config.toml
num_key_value_heads = 3
head_dim = 32
hidden_act = "swiglu"
norm = "rmsnorm"
rope_fraction = 1.0
learning_rate = 0.00178
warmup_steps = 200
decay_shape = "linear"
final_lr_fraction = 0.02
train_tokens = 286800000
dataset = "wikipedia_en"
Each number is 128 + 24 x the weight over its row's rms, rounded and kept within 0 to 255. Layers, rows and columns count from 0. Numbers have three digits each. The size before them is the row's rms in percent of the matrix's.

# layer 7 attention query, 384x384, rms 0.104, rows 260-280,291-312,323-344,355-376, columns 0-127
092:120125136134155111137158102123116151122136094130160151091124111143135104131134126132137112132134162157092118134152097146124100115124144163127139115088126136172110121139150173156101168133137123139090156118131118104138121085087099074144129174145141176102103110148159133124132108135078174120102124154152151150128099155148114155152116103136086167150148155077126137114130107093117068120145
093:156123078140133128152085110095179125108119148129109150180094130115096147113111135142084119098128154132147117114137160081180141102142161088141108130136111141095143103153131133110094128135113127183098179108144099146083130152129119154089106102084167081132150092159111149151136104134191099119141121134140148131075105158146115090116093124139150134164140133097121091143146075111129111101144
093:102141106147135141157132128105158158125146125091109141177129119105142123148109137121079150131160103129109076135097148053140135164127146119091129161113115103127132124131144152104141115102134131112088071124182139145140114130153137077087105107117116157128139117153106136141114127090165080137140105128153135102113123100124147133140120153125152119131097111127141085141167140114085135127128
103:142115145166140117118104135146127115125073119090150145171118114077138102153110140114119130084127140120170118165132098099149115185146089153134134134106119132070102110134149091136122112139133110125149103107154120166110124149129112148130144129124085130149142153073096063132141117121168131150115137078105105123088128155094124113077140125103119145169084133136114116100180135090146140098116
096:132137116167084163138121127096127123099131119132081128110108073151160126083110134137157139101116132109137149155107166083172135134121144082133108114138131123105101136156118143153163168129168151124139100145178153131064157165161108106091108118112161156136132098127117151138111103079122143146047130098135155146112156099093092098121089142176128137144123140160116119122123162144120128071127
094:156134117109161107119158119128149091135134162084139145130126121122104120171117134135105093094107140093163100136088122145132114138139124196149145119099132115097138116166122081110077148116105086142133122133154145161158114122132122149119148095107119122160166169108134120086184117126137118119167157122133135131096153144115127150107142085129147124155070133124107098159122117121139125138124
108:104126133076120149159155108151131129114144143116122119121112142159123109095138187139127130096125078145113155164099103148145142090102133159159090113169119105131154120110086110076150113122126160110129141148128082097112108130170107073109120125140135113110123114127124106128107101134134097119119117091163154132139135122114153138172143135138114137077134155134114178133072095148150097134113
103:197126120150096121122103108181132120149146096120094122138114129113117083174109136118154139073141132111091162147149147124149167116141133106075096088106131063137098106174104099120095139123167121098091100117152130146127139104111110145173151120168129139121161104130088124077148090112132125142097098105136124127101159117070133097108141102159154141143095110091111108148161170116100099128157
107:202097146155133077115070114134156135126151158129111129110092126111127107114133137089092150076115163109148105161131149117124128143124160142105141128123099100112113102166178147131135149116151076139076108105135147175092104156129172124112169118131137132132145185126063142120154120103169155130110124095139108094095127131146168121121111137160129140158076094129110140146141135123117089103125
094:151166120109106182121052135111121145130107137140176126152134159076156167164162128119117141158139143105099105109111142101143121115112099157122168099141117125105126112131120131143109096108154135146159112127146148147131114093123146119142136122131087078116156177104148118104151131154149133161149160116154140109168135127101103141157157084107138122158153138145138111130145177111099096104122
100:108128130101123125091147135066143113108111099123142123163197148118117100121115151103126119146141114137100086100165101149114109120125133149117146130116139166165140129130130154122173155136122139143143093114134120081185129152151134127110131129158143134103134152134099092131107121139100110109183130121126115159125111107120140149120149133092121131155167137125208147089148113119159138115166
097:120110098183136125165130137146115140122112126127140112114123144106156136127150106119094151127131140102128159085129119096129136080084118136107122130110147136152153131130133128140114141109161129145107129135138109145090105117144137119161067106115165136123115094170119178150142132126118121127074139137148182127147147102113113115160164147141106156096129145174149119114130121118148106126132
094:118119135158165099146143161135117100154167096164101117138111102151138125094076137152159130141154121113137142114143142121113143147164141140164107127176133111148090121124164161147158143131137174121146160118109134146146135191133135149118102151161154149126096114098141089112130152142118187140149153136149155106141156125123155151119146145130103148160145124070130101103134100120129067127171
104:134143150152129116153136165187110156103110078157111124137091083115186102134115143131125125143095142121130097111081096129119110109094133131121155153098169144162142134106099145132114104118136159142142100107107121128110150169140100109113097137074133133062117113116130156111128133154126123101131143105139156138105104139178126136082122153126120099134146106137117190161116090148112132102153
088:105174131130098162157085144088099152149128151126146110165119107096164137136122163135102132135084135122124081121135203134115138161136123131143143101072181142110185112160144127090123149075093102147120129112171136120080144148118089127100121115120154178134143114102171140137081158131079123102142114120106183112120120129140179109117140175135147133100121099102081155154122112140178139102144
096:103160115110118134119176119121159127096166107087177109121153140136123156124134124124117125126146140141091151116123105154151105138110096082102110124107121144114086155126138162152157140111110095148152114129158144077166090097119142131132104142099161098138094123102158117108139132089115132139183172141150137127169127116140116136172108142122143124092168102121129104139118169096161129158117
105:069139130065149114118118117118095137120115107155129093097115101134130104144119150130143113126123132159124144104115149101091106141128148162125095109100134143163120125104195091102108119132126097066137170108153108123104141131141137113128126131162142171103156165087112104120132154114156168104135122117132126175159092156110132180115130126090123124193157173089111141111145114149103152121133
101:144118157139172114102126090126098134115170123087109147115142179150135160153160139083117142127106138164124117096115117142110130160140106147121194128142134096168101133118159129091117102178136151111154155132149146103132085141159131153155144098090116148139118120102138138116147135146134134146113127127102118113118160162124124149168100182110119128137150116192112158111140129098151142128157
096:091147151094090101090131151125137100141107133095138069182150139113127155193144138111132148152106148146117128116102136126130131138115088118160161116126099130124127125120138154116145150143074145098140107111116171137114137156132126137150109135107145119156103036113147145131151105137078140149140117139107132143095157131130169124139142121130135169106131134126123150134097104146154126141153
103:099135141114149144126164099156120086151153145155097156108171130115094110075177149125148123097141138159151133132141147144131125133120138149143141144148128103098130089127162116103146104155118140110136108118146108113128147139163100145122105132096164157131116140155105119108163148143139116168121092129115130105097165122159132105132101100157117123099079117147153087074139109143127148094137
111:129106177114095150107088159145118130071151131113154137142158108113150132135151161106146161089115111167108165107158185131108123117156149145138131128135138116100106130129132128096154098141112117138116158110141126118147141155153162120146107096176130121115137138120107096116117138126098132140126125125107098116128107133149167132117114152123101153150118142118142148117171132100149101137136
082:129096133168180108118138159088127113122136110129154162089153112140142166134122146124140135079099113108151146064144113100175148130121138106136162130110130163164109139150126159175110112119088136149128176140125117141148147138143149152150109112149132110175133128128156156156114175163156132154108136094113166096170164080126115169129137117199118108139122181161144135133105127154146099132080
086:100191094122135143105132117117100163130166150148140149138107103107090087107105145074135150106104146114135144144136134115137153131126144160068094084116109129127103159111131085167132114161178126132142143144131092096131176141136145114106177107120127156134123113073093160125129106141141110112163104150146117154124108150171152164188136128149082137151107139100089089111127117093132095138133
082:124200130161100145117132133114148195119128123141148179086149152162082107128157108156120103127148133124120126134103141147134102134175116171150103115091125132145116116131093142125127105124105098159142109121164116085156128115132152095168146147126093128105149106170113095156106132143141127153168144113138127132089090145167103095111104134148169133136107119102130087133148121127123117127140
082:117145159165116133112122110126135184125140127158100141103172119087103119116129122127127121126130133106116159099116093128147130129133103111087137098123121097102108106106125157185114163097140089154119139116118147104102137129124100148152152103096148133139138093114118147117161130115146091179118106137133104090147088109134119152122144136131154108150086143133109079131139142096134110123134
095:122129114156112143162096147092151113125142129084129103110107097119119132127137107171102106117135127115124054144108154081166091108155130120157168158145134142119173099148102134100095135116137133115176133121163125171133101129117163107137097117118129120116111157139132100116132184139138118140155155097089129122099148093081099118112097122105149127157130126147159176147162108130116167103119
103:177090113115157128145105135114141095134101130075114164120112138148146128142114095190092133140130130125152164114101125133129104077117158113177128139131132137155144128148114127132123105173139190154122138153111153176145134139130144124127073121149126118098113144114119109122166125183133123148118130119109179141117135090130108145139116139096138152120113097155157152149131118125110134140115
089:100110121095163103125144131155141126087135107134113134116162116095123127082102149107134136137107132133087108116092103152133133142088131138123102151088113143155108188098114147126133080121141111145162118155112153098137136155125106172119143155118114123142134101110138119123143099122129106078086109159152166106138108208152167157132158155116094143095150142154138131136143085134170075123119
112:149138131098141104193137159118135106117127156109086154111138112122157156100117104150122129147174175081120099139106132130143117117127150161151176142137099149140135176144142102085120102152148161120149098139122181146156129137145149150118106080160123138141107141117091122112152163142154136126149156121072162114119142099128110135114125102125132163112137133169174152142127097115130126142117
101:114098129109135096097118095164112157144124136146139114170199157166148130134132120084142140111182086102083122176148090128136130127100135152098085119115177130128106114096129109125148115124148122096146140125111129121147165116139087123156168147133097122108141120146122148095131106149068109101156109126144113131127125147170150125120112152122150145167150092138137149142117107130139110153137
110:127132127172110139155092144122103148114179114128095134071104135096169164132153120176107108132119140128137121128118153104136143148170137129122176174142105125124108152140122113103084127133105102130119133130137167158078135143138151083120140115140131135132149136104110150122160142107155146128091115113093148083089152094159158097145123099150147130100115124122131116130126129129083138095112
091:165139110156133140135094144106150152063120109113180131092096161095141155150151125129103117104196116112121090115137100110165154129129129136143170176117122110130113128143126104140111117150120154130142147104119169164120097134084152129135122134076117138114138169127121121127146108119132112108139135126129150143114151093098136154139128152131144136164130126150114141109140132097118134132138
109:112135124110142139106158089182122136134098088128122142175148142173104114119101159103145111137149134115114170092128092138161098122097091168101121153098121151149139123130096135125124136125126150159160093105108090088156142138118141153136161139157119125114124135162152116128141129168117131121148124147166112124134079139140137124105137141119125144138130163113124104057113137111142134113184
099:108132082173122127118160140144082120129119128129143117091162181094131141147184124112144147158108139181146112109147128124160114141079126139123138124164093140105132148125125101129123104164080125160092141118144105099132152121129105095116137129102136137119146118134140175139141141090161137104102133126129132159152129116160092131155168093137088162085170123104130124121078140137119123128104
105:109135112099127113141141114135160133119099094092152140130138157113129170136112113139106147178130131088111129174082137155173103194127090102112150115150159120155143125122140179138111126112160147142176147077108159103140131133131087134105113129108084083139124109134160126122147155157095146131118156143141121119112127142135175124116166143110152141117158135126109110100091084105172120124133
105:173098102114107113108107121159118144148130118139139141155154147120165118113072129103102143108149117144116116135177110139129127127102118128117132127107165137121136109087119126096139144107158122136149139127171115107132119148103113117131124167124114109125117121114130141107102124157076098137124130132156122125178055176093158166098154117075153122093141116124091114125151131121131084131160
109:151104162080130110131140114094174161151146083106133114138119149146134118084108148145103147113136135113118141168108106158149096119142136133155116138105142088152134154157126143158139131120127146152141096147130164097097115101143128113077117169106132153107178138119150106139139119143131102103161154156102133096121125139140097135067111166082183119138119145147134141124171118079154156091155
097:100145117142113161104138102112158138166169138136166138136159135145075168129110134127138133178098109112118149084135101151110172112133132160096124136122157149097135134128148123136151129107112111143174112092132108155169125079089098132151078164106140125109110146130163137146101099130101157143140152168153136155174122092132174139101087150137149146129114146153157112135138106115145130179130
105:150128129118135144148122117096136143113091097098145129128123135138106122126139127179088103148133107107128144067075135098135102117127152175123112133177085081112106113141131063102122129092096130100111131176120154154111144101177161155133162119128130135141142080122078144124112149142136109116139157107118136148092101131142122140106137131101117120158145148108131192112152100118129108130130
094:150114203132096159072113128116147184127086099096120094121135130122148165126120138120099157140108127107123086144151095128116112099091102160152142138125124146112130159155157134118131124094145139137143137115112141156126123109149134159079112146121098151126119145090122122131078130139105065093141137096099145151149087133109134104135120146092123118171118120149160157128163090116094204104122
125:135161126117129149144136118109084083102127154135078130132098097112126098151174159180146135147125116152169155143121164113107137111131115089156165139144099109157123158102159087126117144128122094114130145135145137150091151146121121145138137137146143114147134104140155142126123118099126176126115159135102140140112161133125176148196098084139136147111143155108180169126136138144172117139113
102:149119107109147096090132156139121129116095125080130135134091175148135135106117142142140096099128116121158085138140116141165104106082153120166119173082132105162076115107098117108168099154124107097098132114095099113160180179127106160149110145119133109107133159143121117141175150128053151126113117141161159106190134145106129150107144145155112114131096138126158128111124112134134097143122
098:108102155127146158138107134130098104114148113169123133121067095088123088160165131094123163107075115171143137099090137136116119104088156146167094143142123180119088150129138098126151110130145133118159083112116132135097123136114116099143145081154113120175136179120136151143128136124127144098100094119097162125144140114171151120128128141128102102097125097165161126140147156157081100104130
090:117135122089108119105172146110123141125117144118148116127120144147167100154099161106112145128138150075194111114081148087076150116141125093103116153174142138151140147115129133121161114093134130110144148148158108152114132115107105126175085128157145141177118078145141141119140116171112094142116108104118101096143152101121147139128101129119127152107109155121116175096141143153101113102114
084:127097097147126168128146150132099126175107193122150118118119119121162159156093110091146129170142163106140089137123124090139112132158129132083067098167103147095123157103142114106098110144109110093132135103110128112173134132115120112120141130152119116157131111150143160090154154112109106088116178075147134130147081137116145120129100103104111136156105100092129134106137114101125086116101
087:113095128115162163114150127149122163136134150143127067141108113129104115175157115101141115136148154155140145113164184123151109097147109120120101108134164150128105103114174151110153142109059151164158168140121150148119118146124132115173146144110127136181102109124121121138148148168166112139128062118139117113119119054124101112124109173175067159127160120113109135124130121118146138103099
081:154118143132120169119110112171070135135112115124121129136145146175131109093156143144109113111157153117137068117114107142152129090158089097170139099132126164110109101132129129108141111129106129198139124114110155133135119106128110179174124148104134097145140065117175098106158149151109097135100130092173122141083129097082129151131128122125098159153124118132077129170172130121155112113105
087:073148104118133131162103130158122120102118124155130106120143136106119117143118111156142100152111108081152155097146146081137087176137115137148108158117109154152095086152119120113154143085120142170110169155126148109157134100134140102173140106169148143157157104064092161129142116124138116118134094124137139097144137108129122126118119125099137112082131142125128201066125170125128110113129
086:126098113136176071155120134128118145115093107102128101114120134137186090139124155106148119134163143123155099141115175139138127127153125148137152063104087125080117118145118092137115141108134120115070110079125106127149135100108112147139126136170114170162150107141165114048120102124128133167159138136109101133146160117112114108101155141095091127092130178098096115140125117123147097146091
083:151141146095192138145113184162117117108092084135117151206080136112119138112169133114133123109098109128129113137155102108092141099136107113160115173146155147143066118136109124116150157120089114131164106101098155099134078099124129104148163126168131123165142146112140122153097148112141125158070124151116141167097144133121078126169140143163085084123158124145091124149117126134155112130149
091:132113133104142138109112091092116072157101149112122162089155149115163162112163096136117095102074111120121142182160112158118137141135120154127108136098170112091139112123142105131124136076112112154125122057157148135117141117159114152121133119129105114147118148117147152136128140177098098139133135112090136183117127122125156146122108144149138104137108146136120111155083113090144117145133
087:107130135163141117116135137147096174106099137134129126168155167091135113170135118116111151126039111109121149119136099135125159153139134122119120093164134083138144135160145143134121136117103125111105101100093153159137149123164141135158222161088099172127135075143110124167121129142086101063110133153124117123146133155113120120147124146128136110134145119136164125120108105118130141131121
072:104166136159141113159113125115153143112112120121113148106053168109123108153158127123145122139115150093137094112107092136133104136092100112087129147137154122132117113137179156106132134098169109098083138130142106134146120142118115122162128132105135108134138142121119100108171168125097121159173137142142127156102139115134113148159133129121186177175132143116141134107111169134146115143119
075:092096134148102107138153111141114101104143126126119121136147144150108153103133111116181146184129146059166139125157124094111086159117175113134147163142133095121126148088159127119145105124135119103127133155111140107144176130148123145174177158108136096164127097096144106096137136155129159116124127099126144128113103117142075123086133113167105108153115159114096119085118129119160153130081
082:107103124124131140117137113159093102123114100128148179150131095152097134105093116118127100123135153126121114079155140134206201094157156139187083135148088108110113121127162088102167149146118196129152110161199122159163150095132134118142127116106102152134131154147167162122099115124122147093041158097123137127164097123150151113144132133115134128146088093144101093145130115163114126146120
078:106130149098103128076127120121162144136100144138105144098125095142114123091126166109136139123096158139115135137123116127106149079125104119113104126120159126101150098101138139087119174102131124152176104174149120149145133115136132136113149144169132117137108120109104108138127129134130142097122125131085150075147099135109145143190092115125111128121130102119088144106036112177124097129148
088:147118110144137103140129151124177119114149122146144152111118136101105133109153124143145128122128136114162141108130136144177143106110138146108152155133152162116099158105157130144163141124105118100087099193135117162135107103118161148103126119126130138133173131130113164124100144115113120137105145165111074129114127137140121119134096134166122117157137133155121137130150089118105128114157
100:106136079134107131094160170139116114146148146127128132153093098121098129124169098112170130141217129143163141137094118153134150123134080134137139132152136095065137137095133110161125128114160121134110162128106112145155123123134125130123149116081118121074128142162103106137158161083100153131158135141142133127114102192119142121128152091123110099147182130109116137129111123096171181099125
092:104125122160125108088139114155113109137141123136127105104090112096102092152145119137141149135142125162159154148109117153143137135077094127114196137095126127133158086129088098117100139133162103129109107135082108161109130148114155118160137106104151120086124156177110078109113102108137118145156103125094113137097169158100178107149139128148119121126169140106141133164162157157123155116103
099:141103140125144109101116119153129122135107117104116172130106095176150132109116129077122163118159111132162124146111120111137104127085175127129092108138126091127098118129135115080131125085136112088185179129082147109146094079109109135132134157147134115132134129189127124182117171129105129155107172134160113174119105137117137138098109104108132121157124140133146142108112147113162086140146
104:141082135117129089091127119145113093147130112108145140136122149138134106110144126147140134159123169142174090131153150139127102119105148090096190122138130162148136124096135157129115146097075148140153133117102139158179150129132140113131112121082093082176108120112108085107139110135124102171125094061132114098145128152151163115140149124148115136133113128143130088180059064133105155114108
103:135147099098098178124109137088144140105164087111085116147096150136103126133116138159122161150123102126175118149130144119106177095086110098131159121175092144137133109130134149144188102143147137121128154142125146121112144148100138119112126140138107125114117097125141172122128136144145157120148162097122185131124154123149127140124160125110139135115095105160178093176129151083135120145099
118:123124125137137103150133120099134092117135143119136178138152112137115101082140127104138122102160119133111149140145115163184116170103123130107150142118121128156110141126126074118171115124146154131079094093133110118126101151141088152118115118121129124116098147134164084151124118167066101099134151134103104127127112153135187139136078149161098145116137114127121121127160125097146127106170
110:130131141153122108084124142164110165128108141170090123115112123096132150114108135115116072137094111143152055112188118098119160121120172174178121162125152147130149130161142108145138115144116118128120129132163106130171124154116093138108119146123128121145138155112150129107119117164154110107165136123125116126138149122124146064139180147129133139151088101137147165147145132147137138167117
109:068103143107152153151121154124099086129134129162090120104146124133130101164121119150169146153145092090145146101075133137127150109154121119125114151121099175113135084168093141123150206140112158102103085167108119128125138160142108114160134151155135143125117130129156131113149158096192133157117142126109163139097114131115154135134124154158148154085107083122100107118139103136155094092122
114:136125167136125133133121157115131089053143123125154147157188135139124126128106131123141120144121109080077147145130105135109174144155143111089158141085165119139140136102142167135160135170147112180130125097113118130165130101112134148144148125096096129172141095119147138109143148123106164107166141103122096151102139094105141141119129140087130107149122133179120128108101124131097107124122
111:135130106165133175157135115124114121111182147161142115145094171138114153150094102127134124107122126170144167125147172128126092123097115121097142115175118112124135115130122140102132135097177146129117143124133112160102141152120097100119148117146135080107137142156157140134141121095153157084125142126122128099083133147148149123130111137118119163154116159141144139132138125163096120120095
097:140146123148128112137113120160114140098125131157124121099123143068096092114128151130112075106086120054077114132085179072126139123163109143140072118117128128129147117150176131094143108098125140160099096101099090150107138124128124156103168168121109155130156100091174122155118129128110124138130082150143162148130146117156161118074117104107125101164118138137122126146168127128135110099171
098:122109092149176140104104145141141060116153130136094133155188130089136130150072111138115110139140158117105119129164107087144157150121151135151140141125119139126148136162144154106137136164108169139124109120153087144108098151108106131095154100114097118114133128127124115134135169169126127153132153125134175098118153093114166124112133122140118187126120122156111095162162138107107093098176
102:123111173142114147114141105142128148132118139121128173102155107128166132082149150149145098092070101106094095083189141141162144149147144114155128144130163170134092138125106158163147170141097092209124177094093128119139115135130115135134146160089060158136134157097133137127097115087130132137129124113114119119154091118128111096132141136161148105151104125151117148145152130111157134106111
104:120092110125128136150098139145120122087189127162110161134131140133153111162117113138141102112143148108095140159128148092138095140102170167127093123125123124113118142152169115156131114127138115148100147101140113119119121127084093157132135108154087057115145106160084114174130166151118145099081155125114132125136120153160125087091112133111124166099131166113129119114144083143120130172127
094:140135165108132121121117165132145116111106132148157114134130178109112142144148170153121104114118144117111111158130150109124116130155111102173127169163140178128128141156131146091109107123122097130087084091098166168141151159115124177125130151094141101141093123153159178167155134158116097132127152152125122105109149123139143121108134118136119141138137127178089122145148127128169083103161
092:122145143104137109138089110118147101179152121082124094140112133107128096147109122121152125132122127166154110131095102140129144122096084112145182116154132138141090124108151130108165152135175110110135115093117171123148150105088178147152104126135104125134138109141107109131124127116149100119093153109136151174157099099112131123076158129122140161118118160162131111092119135096126126093112
100:128121142150130129138114151158138096129188139161114119141135132103143128118145073142116162153181112108098123101122136085130151117115177126143129155141125183134118143094120119131108057155093179120129120127121110170100142162094136130129145133103136116063146085140081184129138128128132096184117124140150121112131121115080116162156136174101101121139150092154087133133156118113106133141139
096:163135123125108142136106132151147118107130147139131127159174107099172134160102145145121114111152121120073102092171145088120170110128119148132116150112119119099121139158182110125108170106090123159128140093119122174119075154120104186118122162118123144121134133126108144149155131106120164117123072145139117105145100114143132109099091144215082094180097144131088102134124145151125078131154
093:129125154154076132119127140155135140128127094129127185118087115132103132125138111126142125139149097131123125141105100174139111165144091102108151138136118146130124097140152117121058170097099126163128109102083141113149106129150139127138151107122129141136145186106146154078157115144134106138175186117133118136162107099144132189121130137117126103138150127089126142177160108084131096095100
091:138163143130163170137159167118127155156150132105144123133148124116148107105137100140129110132136122141140130098129133121086132124100140163091138145125120131138149121096118116138175127149102143132132121125175106118132161084139127091136172133162104132108124077111152125105140120136108143142143177150117094146136152104126119158153113108118114123092132109092145132107103150126133180157156
086:092095123116084141115166130087135139120179122135106137133164118140154107132092139169133112118156128157081155118077205097140082197158143129135116114118149090143128112144139114108149105108134143106166156114153121099103130123104106128139121099127088115156132146162111082135102147122149123125145118151151134134114121135136123100113104140112109107127146149090111134158153101128136129148108
092:175144133084159114091125115141139118139161137148120206116203111152157095101127136157132112139147129097133163138130152161140117159127136118126123144130100118154138114108093135113109126088102153104210130128121134122103151114123115099123104146154122110131137115168109125173148179180130094109137152111159118101128133123083097111138102107130113129101094106110099143120089122133095129105155
102:138149126112142136095150066141142147118070127161133154091120150121087119125087100133102161168152073132153127155093120119106128125151149140099169155107125136120113100180113134100146122110175161092157115161136113119136108110109136120141111120091067108105147126119147131091137160142143108098096131133157158114087137118114146125137113115092085129143124131209144172163150141114132122133122
086:174107156111080097122122160114192125142133128113093112131133094088145103123150153124117124124145104133087175145088119106121141140114146109114134201157155074163099065123100132088131110130104202166116133099112117147146137148102153117139153138154127122113154111095093117145113134103132099074123161125093158091113136166140165119104129151140116133156136117130149132176155121178129135112121
104:100126066128108143114141137110145138101131118126146097136113132118104123102112115119155108150098121140109136129123157134142121119129131139119156148129126118135119139136094137154094153183126147148137134148152141103179091116161083139092119135124149162119110154100145115113094100096133159124146149205128134152155109188102106181161169183134128094120135125061120107148125103134133138136131
102:135105113082131096132114168117137106130117135131089099119129114158157107151120084115146124105132126088109151091148164127170134098136177113121110144125157127151114122100172135108167114119135157158130134113097165130127123125151161150125116160145132113114110134126076102155153141129084130107119160118103126125143095129143102127135082144124138159109137171096119163102131195102139130116165
094:109094161108131137130157102178147117076141117120150133151141141127149120122117117100140139110087152125092079141090123134155111149127115129147163108125148130116123118116110140139126138169140132113155138107099167108101141126194134140109116110105091144178120194147141086123103124104143194124172163126110118124154127111084177147149141149145109103093126101097167137142148115099145151119087
100:119098121113095144159151132139109122114168130107067167142163143125132108140120120068141121090100149200097139104110104148147150164099147155108119136165133127090102150124124127135148132157114116119096112125109073145134142078154120120154111110176112125131091102135115135109118123125107113131117086152099133129133133124157166121106097129159068117085150144086133122115155128146113105122151
105:138088106132143147166125140115144117156143144163097101158153115136130131145152132122087151100129134134169136124168191074095119130147137179131155131119144121129148131150143120146111108140131115138182143136146139153157120155122157130152128131160109105144150146120144110157128097118158152157103119113111144150142160114122165090141165130130098147129090157148157129185132117182152122113150
097:142088115114091101120103164170133066075141164150114131163183094142158128126137157089145115114119140140123083129154153097134142087120063100158173133096172135147121122141129136105102127126096171159119118145123122144124144148135117138133111111125132171114166133149110181156091130070111172103107146137104152132138119152078141136145111129138133108160104140154134142117117109147090132132098
# layer 7 attention key, 96x384, rms 0.0999, rows 67-88, columns 0-127
083:141163146128120148122132163148120134130103105119109099106123088165149127156163137145169124100161128162110144134159108168135069125113142164099091097114114114173125117130120148127113100153161127110145150110146129139153082122116116113160118096103118150087112179139072118100125125120124092182109147144134138118143125163138141128130132122100095111146171135153127191186109087118117158093152
091:120112142107100132081119119101112162165114136132142158148147132109123130151174161134154133108181128133158148164154135114094073132100101170111127150094160150142142129115101093152109164085122114119131093173150114125109126120130082136123151112100103137148137162125131138096122129127145155167133147161189111115156108135121143121128117141108087136168118133103130091106148153114127136146152
070:150150133114107146126116138144132126137114114110149133125124106138115154151147181136142101138156108139066107173128065135121134112134121115161101168158123108126125141102089119078164176072068141125133114142114113109106102145132102112146119115139147192149139124108136139087128119121129116151177146128160098136116161160145124168119123112139092102131161120122135185121106096113111089138121
078:121102123114128102140143128119108121113150115134128157147094105166145106107147134131167158159123114140170092138089117174096113154103120160123085124089165127146147139152092123140141131123124110119167155111117145125140081180148099112134126152168099154117103157171151100123130138150107150134150124184158161111150134073156171156131138106077132120122151120082137100142147135123105102116133
089:106147110103143094125094099174129070128156133118122098117143115110119083107094106133103122191148115112122133110136147089133170169113131100170128134111157092127137179156130164086168153144117114140101137115145118137131139116140136128122081145160126121157139129099139145119141148096122162153111147133094118116129171096114134161107076143124126131101144094163088129131133180127111145103120
082:153158120149145100117096137120138141111092134128125161128154088146113116119131111116100145166128087119149086139114138129119165072112108112160089118128134174122123156125110155152086103107156165094120134109115123147152127175137126134143093166106148137125153144098160094117126122135070130146153160159124113148119116137151141182097136126136170125145147135143101145161171106167133155150131
102:089143184124133115122117111127135122130081133176134146120129108106154129122145117111112123108103098123111143154126145116158142138126133110142107035125104129136127118150144142142072143126126121130119117157135127125111130090104175119094134136104111128157137078122129137125114113103143120120112110124095094157118145100165093076179096146154152077129116128106089145091149123136137110143113
090:152083124096080153110088116068126159136161115132138134117117132135143147107105136119156071094106094099117154094152120142113117103139132181133123110144185137152120133118151128135133156141117121133162115116129134090095117072138117152130129142098129108118141138126134100118118143112133112171141145088155090141146112120073082101135136141122157118111130130138125161130127142130110130101154
110:084107168152114121146180087130152150149113143177144093136150148142115128108134119123152117129092111167138114114123146124143112142119121111124171078154076137120131140116110131125087140133124120089100119148125139095107128143151108101093148127080139151116142111105139166126110135098146107100116138146121065167135081133158158141141137134148139138116118150111120154116142108121125111110100
105:155140125109154104157139117154107100108132139136108123145131131158128094141106115164135093150154093100117102128148116090120166152125155139157141151122139151159124115129150141114131102147155130115139108103155102179144122184132107179150097135119148142102155141140106087155156126060105094119141146133057105096143178165121149169115102136133129125103126114125138159160130136135134143126133
102:133121116131093157130103132105151172126157144140155149099119156109136159096124131109125154132148076130121133137113127153108109117164096099121132063117085071113093128126105111152078145087154140135120121166104114090115171090082123079115137125113074076143145088147124117137121109115129134139143111114165092149086116128120120082154096171152129140109115149108117149124079138158128110144135
103:109118132128083143129144140090103169114117139171154124133112156106150212132114158130114101153142116124071135124104087136149168137141136147120111108121119121133117152119111143129109161114166123139134116191125147088093131098118139078108168125085111128133095128124104132113118129093152148132149126142169060131118089138147135084166133138137116114100094118082126107086123110109119109122117
097:147105064097117146133129160134096060116109133100122131159108129136144117136110140058108126107156169128141119148117094144120134154150171073132098115115115115106106132112154093064148082149122182172136156127125129126174147162128113138131135144135112090137137097154112124148099161140091151106124139159098146159114151134083096159119099132139112124142143115158155132164116086180173125166133
106:129137139137109152176172068121133188108119130165134148127140109138131131120105147114131091119134116089090137127136142127163114119161145131168125126116169153095084094114134153112063126155113108111120109135117087100119107130097117125121136119094112145121111129126093132094108117150121116107114122132135103104121073129138144113126098130134143108138127191127103119135142144128099113147150
095:085137150114108151123078072114130166149087156126125113146126136140144120110174164146100153142089109128098142106089144111172123115135130119124167123067118088124134121123108101183089130123128071130106168156110144131100184100082087138123123134180144130132141126134146101121128121131137140136144146135147184165150108123142114092139117146150149110125108161154117118117123125151142118105134
108:115186136133102150145123124130141151136095134141133153115127100139116147146143114086151114139102172135119135121116115174131105140188099123113166097116111088114043101134117152124102128157135121168120129105134141084108151110099182129152137129116115098098117117150114118120100108093148124154136102076119106147123129143112086122133125116156114130143127109083096128125109124116151071139093
101:112135121161119162148167159157143163174180129159151143162116125119124155098151123140164140160118113164130127154110142134125149128134107165152124103139125108101114112125100157149105118140116159116119125136118176102132107115137106128115146120124103124128138130131210141155115154142160147135124118169142136080114129098109136119160125114140130117094133118110132123117109101111170121136127
105:124113178119126090122094136150133089148121139131129175120191132140178104132114126101121112140172138180116143126092131168140138132081170137141146146130126111113073188125153166127141118123148154126145125128110129183127102143145142110164105142102123100149089147151131117145148095200108131131158167133068113103127114109147162118108129186151103115131098148131104110152153118111141111126135
104:115143121089083158168146111144157121108153098120113114142153124120094103133143145116135122119110103109146076142108136106116123176128090066124138064143119113147116120089123136133142182145130126119141137101120138098084168084132129076139151113138132129128098162161091168149138123149112123127130113112164110122131081153118198114119135106112126138124150182118130112095136130070120150133145
110:124112130160131133134152157134126135110164126086108111142153089148134121137121167139074130150126177112112119130116115145114145132083131125114147185118171143103116090151137097083123121130163147147082110151125126173136149141139109154135104131173139175098124155140125075155106141104119125159116137149129174133158121163126119140140085119132095110144130099134114147152099137122154117112142
104:126111150115097157136150151099102128107127129140143137105101097128122117168105148111128116068171112129116137151163114103102118160146103144165147126124151103098129155103148125138069134136100148116132101182103136088114142167135101121079148120113147145099108099115104118149093118141184087119099126097158092137148080146130125116148113132134168101165097088141100143116123089125098124124166
112:164114145150116117122130119096088146092107134113134141143084098098159085152121107167106136114137149168176129108124159096102108088122177124149159132087135127160185177146140141114156133155150099180120190181094122170141123150144112137097122148133153128125148145106098123156098173121167136168148105139120147138147133106133142148136184100101128088152132123147115139126142100144107156085089